From a checkpoint of a small transformer trained on Wikipedia.
Size: 10 layers, 3 heads of 128, vocabulary 15576.
Architecture: LayerNorm before each block, no biases in attention or MLP, tied embeddings.
Each number is 500 + 40 x the weight over its row's rms, rounded and kept within 0 to 999. Layers, rows and columns count from 0. Numbers have three digits each. The size before them is the row's rms in percent of the matrix's.

# layer 3 MLP up, 1536x384, rms 0.128, rows 1421-1446, columns 128-255
123:461442519518530488523413527484444583504475495479563465528595518460511466476468551505461550538450472435467414515489482465479460476582554536558512482477496547458559490537553485430560541542450483447472519448476552509528514569491489553433448497489468449505458493593538517472531504482442511507510499414478533462389449521515462491475574511506480443508468522515453474494471506493525578454415
102:450450460457500446529455470522574497580498520576430469509463473512546461491512454479497527516518517456553551407530379444488489483440440550484538462522504494514444517526571646472487543503504531498421497442483443499574503507501487511464471516446483515465470526503489456491466426522492467473528474553488482511492473456519500560448524496466485484518537406358555539525529563510456516430478
099:520494558433429500502471555531505502446455476476529517451491452530522512544434521526469509496563493488489517463424478501537480571519458572467513563505513482475530491547493444572480437551501543499617494449478502463575421484520538479481496499473439448465540439519521539529488461513500516506505453486510470574483534509511480464512472486450549562457490478487442448552478435526482451483485
108:538460543498504487527509484556535466423528475579495532503535509482521507519433461504570527503514457466520470453454499570578394519534522509572465537452518513549500483533448543514491508516494497514474510493499482534518500529476534501534477452484472439538554467439509510512506526512509489539467441486564526472490538475533556503523421425515471486493507443497485433502546579522527485496530
105:447503478558511540434472497493521549509518518503462541523535509523516489509474436517560508518486477518465557489564483448539502580501498444567534531517545484502553489464518519473462457557491599414445482495521508408573484502455514492512547494496510480458507506513545496522433476540469509397485493474625495472540506546514531473496514522437582492519526489466460468508454468477486519505502
107:493543422585546525531456448453450541498489510544480591519534507489505455453467486513448482536551420469443467513553437524443545458421513505446487460506442489464465506489518483504559493491463497491449484500462590486486515466406511517465486465481528502453499520582487569484456479517506469529446547545471525461529467538436477442481524509488532498504513477421453463538477464481433499503538
094:455501571486540464575547546496466525461508451570507475503491528486495383562513510492535481549523432512543505553504488547585509553469537541568470498509501541483456530473510516545515469517577510495463487431517524496520512511446475464520496417410482515398432485489547558554478489544500522509425487515479517503540542437512509515537421483536473491537429579456591476497509495447461507556494
101:535510522523494476520553441540533496497577449456537483495426536481554489516485450515497515579478425534460447471559459438456594467493485521544533570508439465444442502509503466490559506485474481501471402512530519495461485461567541480512533488460457495484507527494508490469490560438618488562448452517515466545528425575524491539568496495540475490526540450476530438490508493479477535520506
098:506514491476494406500500489581480565522477439523486567506487557507535499492535531525450489458473482505528472533481481457518495551586451498549507548529544549498541504424510509520487518486470584547501538516497497486445534501510534524459460504478543551579550437493486597435542472488517511471482547546492497469444414501492492502457518466547369494514468564455544547483507479544542497486566
091:532493552490469485495473512490511515432500504548520541486542508504559463547516526471510529483501508463574472437422516566398550499464453500497436578531506507562489527468535492403485417468500478484535557456559407524432496449554514504469524538511529590494517450570544496470503473511511499503545481521521448529520506444547446512538489458607514436557480562445516549421447461584522485494520
101:370553465545426544485494555576478548430543393474560568561495477461496549482485480489493479516546539473547516499484466538463548478494609592512526502518491487542536582528504555519474558479475517488491456456486463489515498469513506504540538452468439464412567461502523491536545490507524504464611455501565497512485535467518424425505471454552525519493447536455522506466518481494522510474498
101:494444375508475503517555527507480476508460464482461521518509520485550456503502573503445529553508487499542568649525459496493568483556504472503456489410559467510476492612494506500527405444477529579588485535499521579517532517463495525561458535518425444481549529466546523527517477511510571532485570496550499513505436515548524499469454502537527403464551464446561511547470445551470553438463
090:525489530515540462580473561518504517445485475591511540559454476458548426435453384525514529496554505503551499475564480464486468553500493401530567518451502501529522480405553390563514431422434514494564540441499495466502469442456510499464455470559512530520527527607485518470579513459514535443494572488513472464501475479467504506375480457520427491511494447538461443512512484485462509560529
099:559536513530556487494519486596507480400457458543488562526529548498446508469488488489560498529500447507512441483466465554593463498490546568523495527490543551564503531469527497550535482440467513472611537464507418431443499449521480469455524479522523563433506470595455439490505514539460503462479494505508516476541499472492508594494516525471566483553593538531444470432442507433480471499445
115:440489561533540467520508453469424561536439433552561494546483529498474466470545505474471528507532489486459601472581478524506499519497528456459480477531451544523533593496457506504551523513492539507574522503481485455450474515491513512484428524475585502503523441576536522540559432458505553572494459479442467530503516508526517495466549528529535476425418474402430478478458493498488587540476
135:434463529512552474503466459419521513533512420549486490524520474514475485476436513461448519552509581435437486533514553436433501578500548564557513526524461566573473483497524500468525483471524466545597435484485497471340484500468475467451502491524482548396493533546573476515492532498479472530510447462517502529499537457472376508511466519538443447483517533449519536590526488498455485540467
107:441563512577488486408490483525458592506475560515572566491491468501522500437480521478480428557563488451574495511480460472497526537521500446509511591442512534506489441410464503510484457470467529503548473516488474436504501487562479493597447529468563531593519468428483488488531508527492520457406528505452496506433535452519414501489475519477507500479430459474503495546518439521502498579502
106:502485438499518446464488530432617515467502469515450531412459443547471482498506512493481445491533506484467522525476421499529492514506498495572414542520558519490465486479496543516479497476533544439521527494498529513432490553526535526534488474541462468478588543530499501502526558414526493482455433429470556479498538533537478546521506529532524531536553537442569511565528492478474518526558
092:503494546493582541534500569473508458478540514467435464477499458532488475480552526534529435457534498479534536588511492530499532474415588460502495537496438480522430462461471568502490480570534508513444453458500462465564475426502573473508475532455463477414467512461512547484414455510492503544471521464486438529515465543490479440545443493545472449541490492489576546494489522447573504510452
125:515479437609491507512491457509544444487488509440458508465470473513490459448525497528478505508483496492460455476560444447505544532518512481510500508504517481464479520519443503551511566529505511439542484493526509473528443452497415557440478483468484582441489558548456439507450509465489550508541506505492497490440456457507494476511516513493452490455496451564454529581528490470527516413467
098:547529514537488501424514436535483501466511475506492470444499478498443549493431494451485504514536515515472451538457503450523515509500487544467466515472562542519545494439468450539512463535532542470491498563490478510423541472531545547436476530508571489485380491541467477519501537509523446429457457523523547485554515580522519432516480497468515478504526510478510532420529591504524481516419
101:503448507491471507497481520448477493543526547563459534518545446517540488516465430545548514551501503523404457495461530550554536546410486471467507463498518423519481460508490533547579512508500575467449459519495527533452525549546600484506511424515540541457457493523535448530462465518512558477527458585483565497515499500501542503578503485529567515480546487487562480455462507438546498534485
096:454531548515515475557470494521493488584444521512496458488519500571450513492526584511521497533483530497447577574533440442559435520563507533526411545485455528496455539489450552438558510510504492505511469516507483527465484448514482508477460510504513567451467506524510460502497477624495474487513508503472527452557481443488508562475539471476431548454497480517507549431582522456438536534465
100:478562526467473503537408500444525468435494521475497514488450419588497436440566484505531451495520556544450499522573506445505549487479482564492493529568514495541491507421505494449429459503545464456534495472496543510525512464451484478455447574544485490401495474540504424479515493526466479535481470526528482466508496531468492529462472470479494519458463564494564500518538532479510496531531
095:488491503426477563503472593538517526507559488527447499529545409478500456541427477538470487539512507440433542489440489556490494448513566484540489518510556478567577458445547419503492428487498495473479464530534507496510508456464479548475547507555564495548492558507502507400485489563465492488490518460492475469472529495443404550552505544405393515405560566432547501563462470525440500463470
099:520460449522535570522513497485507538519511481485484473517486547439486467461490513520479520506485459543515470471478488464466540488466421464494502471468547463459527515492512537573521454546548440521460484486533523500528504469481563484511497515483546514472474529487530495524435499467544485503411500478547457495566509480546424474520571484554533429480529534543467485566539467437554443437525
# layer 3 MLP down (transposed), 1536x384, rms 0.12, rows 1421-1445, columns 128-255
109:564548466531449461521493423550494521561475487463508545438521483537543490503544481482538491503545523514529516425524522522565501465451452483536496480545494525500434549510496488569457443541468517562503514523573487508485473455494510469470462463504482543568488461489544451531509500538484522541465441495448451509494456471530470520503473444517530574498517438488531469540533472436484489466525
101:504499487471459499462495514490542476525513472493591483435531503502548506455507542510561477566480480514524482567536547505480467523509476424486464515478509539464525501535510451495553555529486503394493452449501508548508505532472488532533536552501597546517484560485503520493526448461508487538504521439514508463465427546561436576441556514409526507466493502495516532410467489503479541523488
087:545528470571529527523476497498568512473575427527482508468492622499492492478548442440495505557558509498455551558487505411529441538542419476566542504528519462491515460538502506452533550466460458472581494490521457521537550527553547546502501481452438526515508492507545418466582549508476523475439549602498485476445384500433442509587516462530505476473503469557524448544526569504557539564573
107:512486514383516515484500501523529468450462485483446502499495465502472450526457530457580485534480509468457492491521624427469558439586544502567458524489443556527498565542538506597507500496531530503518518496510530504493546476522490490477486436454512374567498439512512525529492500532518465511467509562485534505484467467497513550565493465504473550458451594487478526469492467586474551558550
088:545562602500494532460507486520502567449487500473543401530459537530565525493462472501519493476473485545509480503535500477531467514505531537495496525545469541422519517452512457451504488518499476480448514451470509465479520546523437451516472491507440419525548522523512502435497415568494490515494477534527512535490470459479491506492546461492524524582486512530552487495478506460547529477479
122:519525489503468496474471460487479515573535545489513457545569572491507482497507463494519440423483486521492500457423435485522580531565495497513518535526541532504447501507570485456504537483521526614566474480496543482489488569486471511409409512448532477509537431500517536501458441504533414496499429494515451440517530504471535528505476435487528488499454476463545502529475521527466504457463
099:474458443526508553492532528422531473529525551558486521531491546527453562488464496491473477451487454534520514470496478411485573450506521504457556567477545550527470480490475528514451554522462486533589478474410385521463505533528470521468458449526510507565466495495581463464483544529470445531501481506511464533512444490516488474449535608490383460487520476506512506450490483463494589472526
113:519495505478452432484512501530486502523535467510536537500448573509406480473485481499519469519541531466572553496481468516534499469523507471502524537600467458508514426497527512550473494502510475471522486474544517490486470489547466512532464489527536500476512445510483535595570545487462490576465606488533495557449488461493510517457533538479561451442532526556506485460520519476497528470476
093:564483567472501502520485523487580480562402525456409512525457543455514479520497479421452522528454510488411469429462564523492493473464481534506522475481451489512492538530562515508445490519573470476510481423507482507560503455475471505438478442501515516499402424486513457484509555546482485511510511533531522568524530492461476420548496450450562512417469493534468451584512503516487503514457
093:353502453461554500469488565522531500511476460497512475553482560544476539423480417469516513509576511503507509536511493447556438473495522494522474573465520517508539457513455557459538554508467487413552527484539531542524543496496534461496469474431505510543506444455480427495480472565580445486455538493531526511544526564548461556518529514482537578472552495510567513443512491417516540447495
094:538454445511485502511540534510490467501476492441491482499547504500532491423433422433535498481542475588421593549530529508393485550523432482462472536463506565510494486570466458540440495490533451523455531489485520554471459570504442545539466460548540476542523471486466520465471562453506507437433451508534476507542522494490448522467531450511489513573442478486379486458488532535498472514443
103:459514442556508522461517550450464539611464499472480479526442451547508484432494516487455476425498516481595492567590489519547473486469542522521554547426470462498424434518620590513394469521502455486524461436437519436537549506530483473491535517490537517549486519434508511453519512527511543540491529474504454511423435537475490507514503525547525483521500486498508456645454527468427489432460
102:491522535440473495499500501453559510454449548512536478484477504517397494476535526478462424512433428560531561511438469508475537500531524475507538443557552501517568570457466487406460450581468366510546496490478494407515530509561457413454511536536517558463485541469504393516506537536510465499517499527508488460478495520512547447491516552491374545461489451543539498465494491488483490466507
087:502494510533512530514508450485504565475501505466520477463451444516492447495336468497526535523446517480540587475436543578452494504519506474525467524594550497455450477536488481534508541494525524559500525435610519470498529541424474528454471564483548457443486516480466491511454539472484530544558551483566489434439546528534404567491499519452505518509535512512558502478485493479549437546448
136:447485448566524470445519503526490510531492508546480527531570443430589484461521533516576542529435565558467520472474524501448492508550453469494513457533497442495480616531497566577479523480529529430515505534460451481482449516401506495503509472475454486559488454527423536506519555518513565509432538480508454468514490463470526542536515474491536412519508487531469513481419493559565499468512
159:459565478465510397492473580458552511446514521492565514444525526505512461482434496521467480508477552519499514499490514513541535497499537496454465513475511483503476478437557482499452467511483476423562455506499459468432497475481498448501527552463531431507533512456558459515468474541534440516578456560515498538578485528524447476512561557489428493452497494498526477523447486482478513554507
111:526488595482492472452443429498503498582602528596459462514480440484508489468538527485476529505526412451558514520491531571453450588473507441490554460466507434455473551455530518524511549506527559513522468521550548495500453463503484475547495517538529545522474484483477526485521413463516517562498480429534491469506559518537453477541498487480471522466506594505484468535496516472520529574505
097:515508551516560536572530500564502501560525455445548500546511561536486433480536487469475466509533492462515469479492477550522439487513535571519480442523536452517484482575532514480545481491539482512490434470534477570490557452504479466542502460577526531450505509463530535460512511501458542499456479437513534448461526548521401531446496483563480489498517428468472497526484519531481436474536
098:443427377545414502512482487522437534466465470493583560505472544545512465505509512474517451511539490506521497497472477511526422491499512510563478536431419576507552487467551505550529459461504536501501514588420444516469427501442477531461489497516468496508497461511471523418553481554441491532495504489490465439491551504460544570494456513514427522512520578518420481527497523605439452517510
138:513488439550493525503437409495491511536541549526481525486500486472489487492550536560527472516491544527458435449480453517456528502469501542504548460523433440459495505505487500446559512527491488442502506463503492519450386422486529523477511465474518477494478503521478467473410531545496550582454578509502477495504498597490526439586560511507473410588539472461439441553504501473418478496491
106:529488461506511568504504534579488432526438540557480538495504548485554451470552551501537501455439470508510542465458565520490471437500477499505538561512573487459514598498554505520519533543501496436519521428548550493482520483462515487487496571596465465387412477415424482528556544454464583490558485503450552476522504491512463475442520494490541517465494505527492487546538527479496597464567
108:481529546555502419504468569490518586499507491461543525405480446467478401462501451493515511547517561593516540466589506493518523564574445465558487466484515492517447511486470417453471456545473482525547559419427489535490526474418492481456549467450466532481532454496433525569557524463492489536518575505499520425592473485518488453515601520532452448500586493548504467496460526503532558516451
097:531444464543523468439505561460518504489500547575476555559466516513542515515500399450524565536558446589520526483499485563474483487501467536435545516502498552535451452485510478563452475500518487531453468488485542541486540527469471453494451496473522448536537474512477532537520470471537475506517512489511552467487473524475473485534518485537494452555523500521458497472540507544532522436526
095:472469509488529515515488513476536559520525504566487560586578583443529516498490503443465513446551521511543541525450478452516508437509503464514512524507492503499514434485614528533447457515444497547517551565448514537485498500562496514517474418485433479539498524448512530544526563499520591477526505462547565441514541476474485465467460507421573530500534485490503442496450446538548486530512
099:544545560469452547465481520497580461493534529583477513566476493568548594544563560527551474474525521532526495541526455473436523526520473508542502503509510484514466473489556494522465471447454479502568482556483460432615560441513528456515437521537581541525439463562437551523456475516481536501540496435481463543525530503450539583501549523461471478452502505459516474468504483523474467530503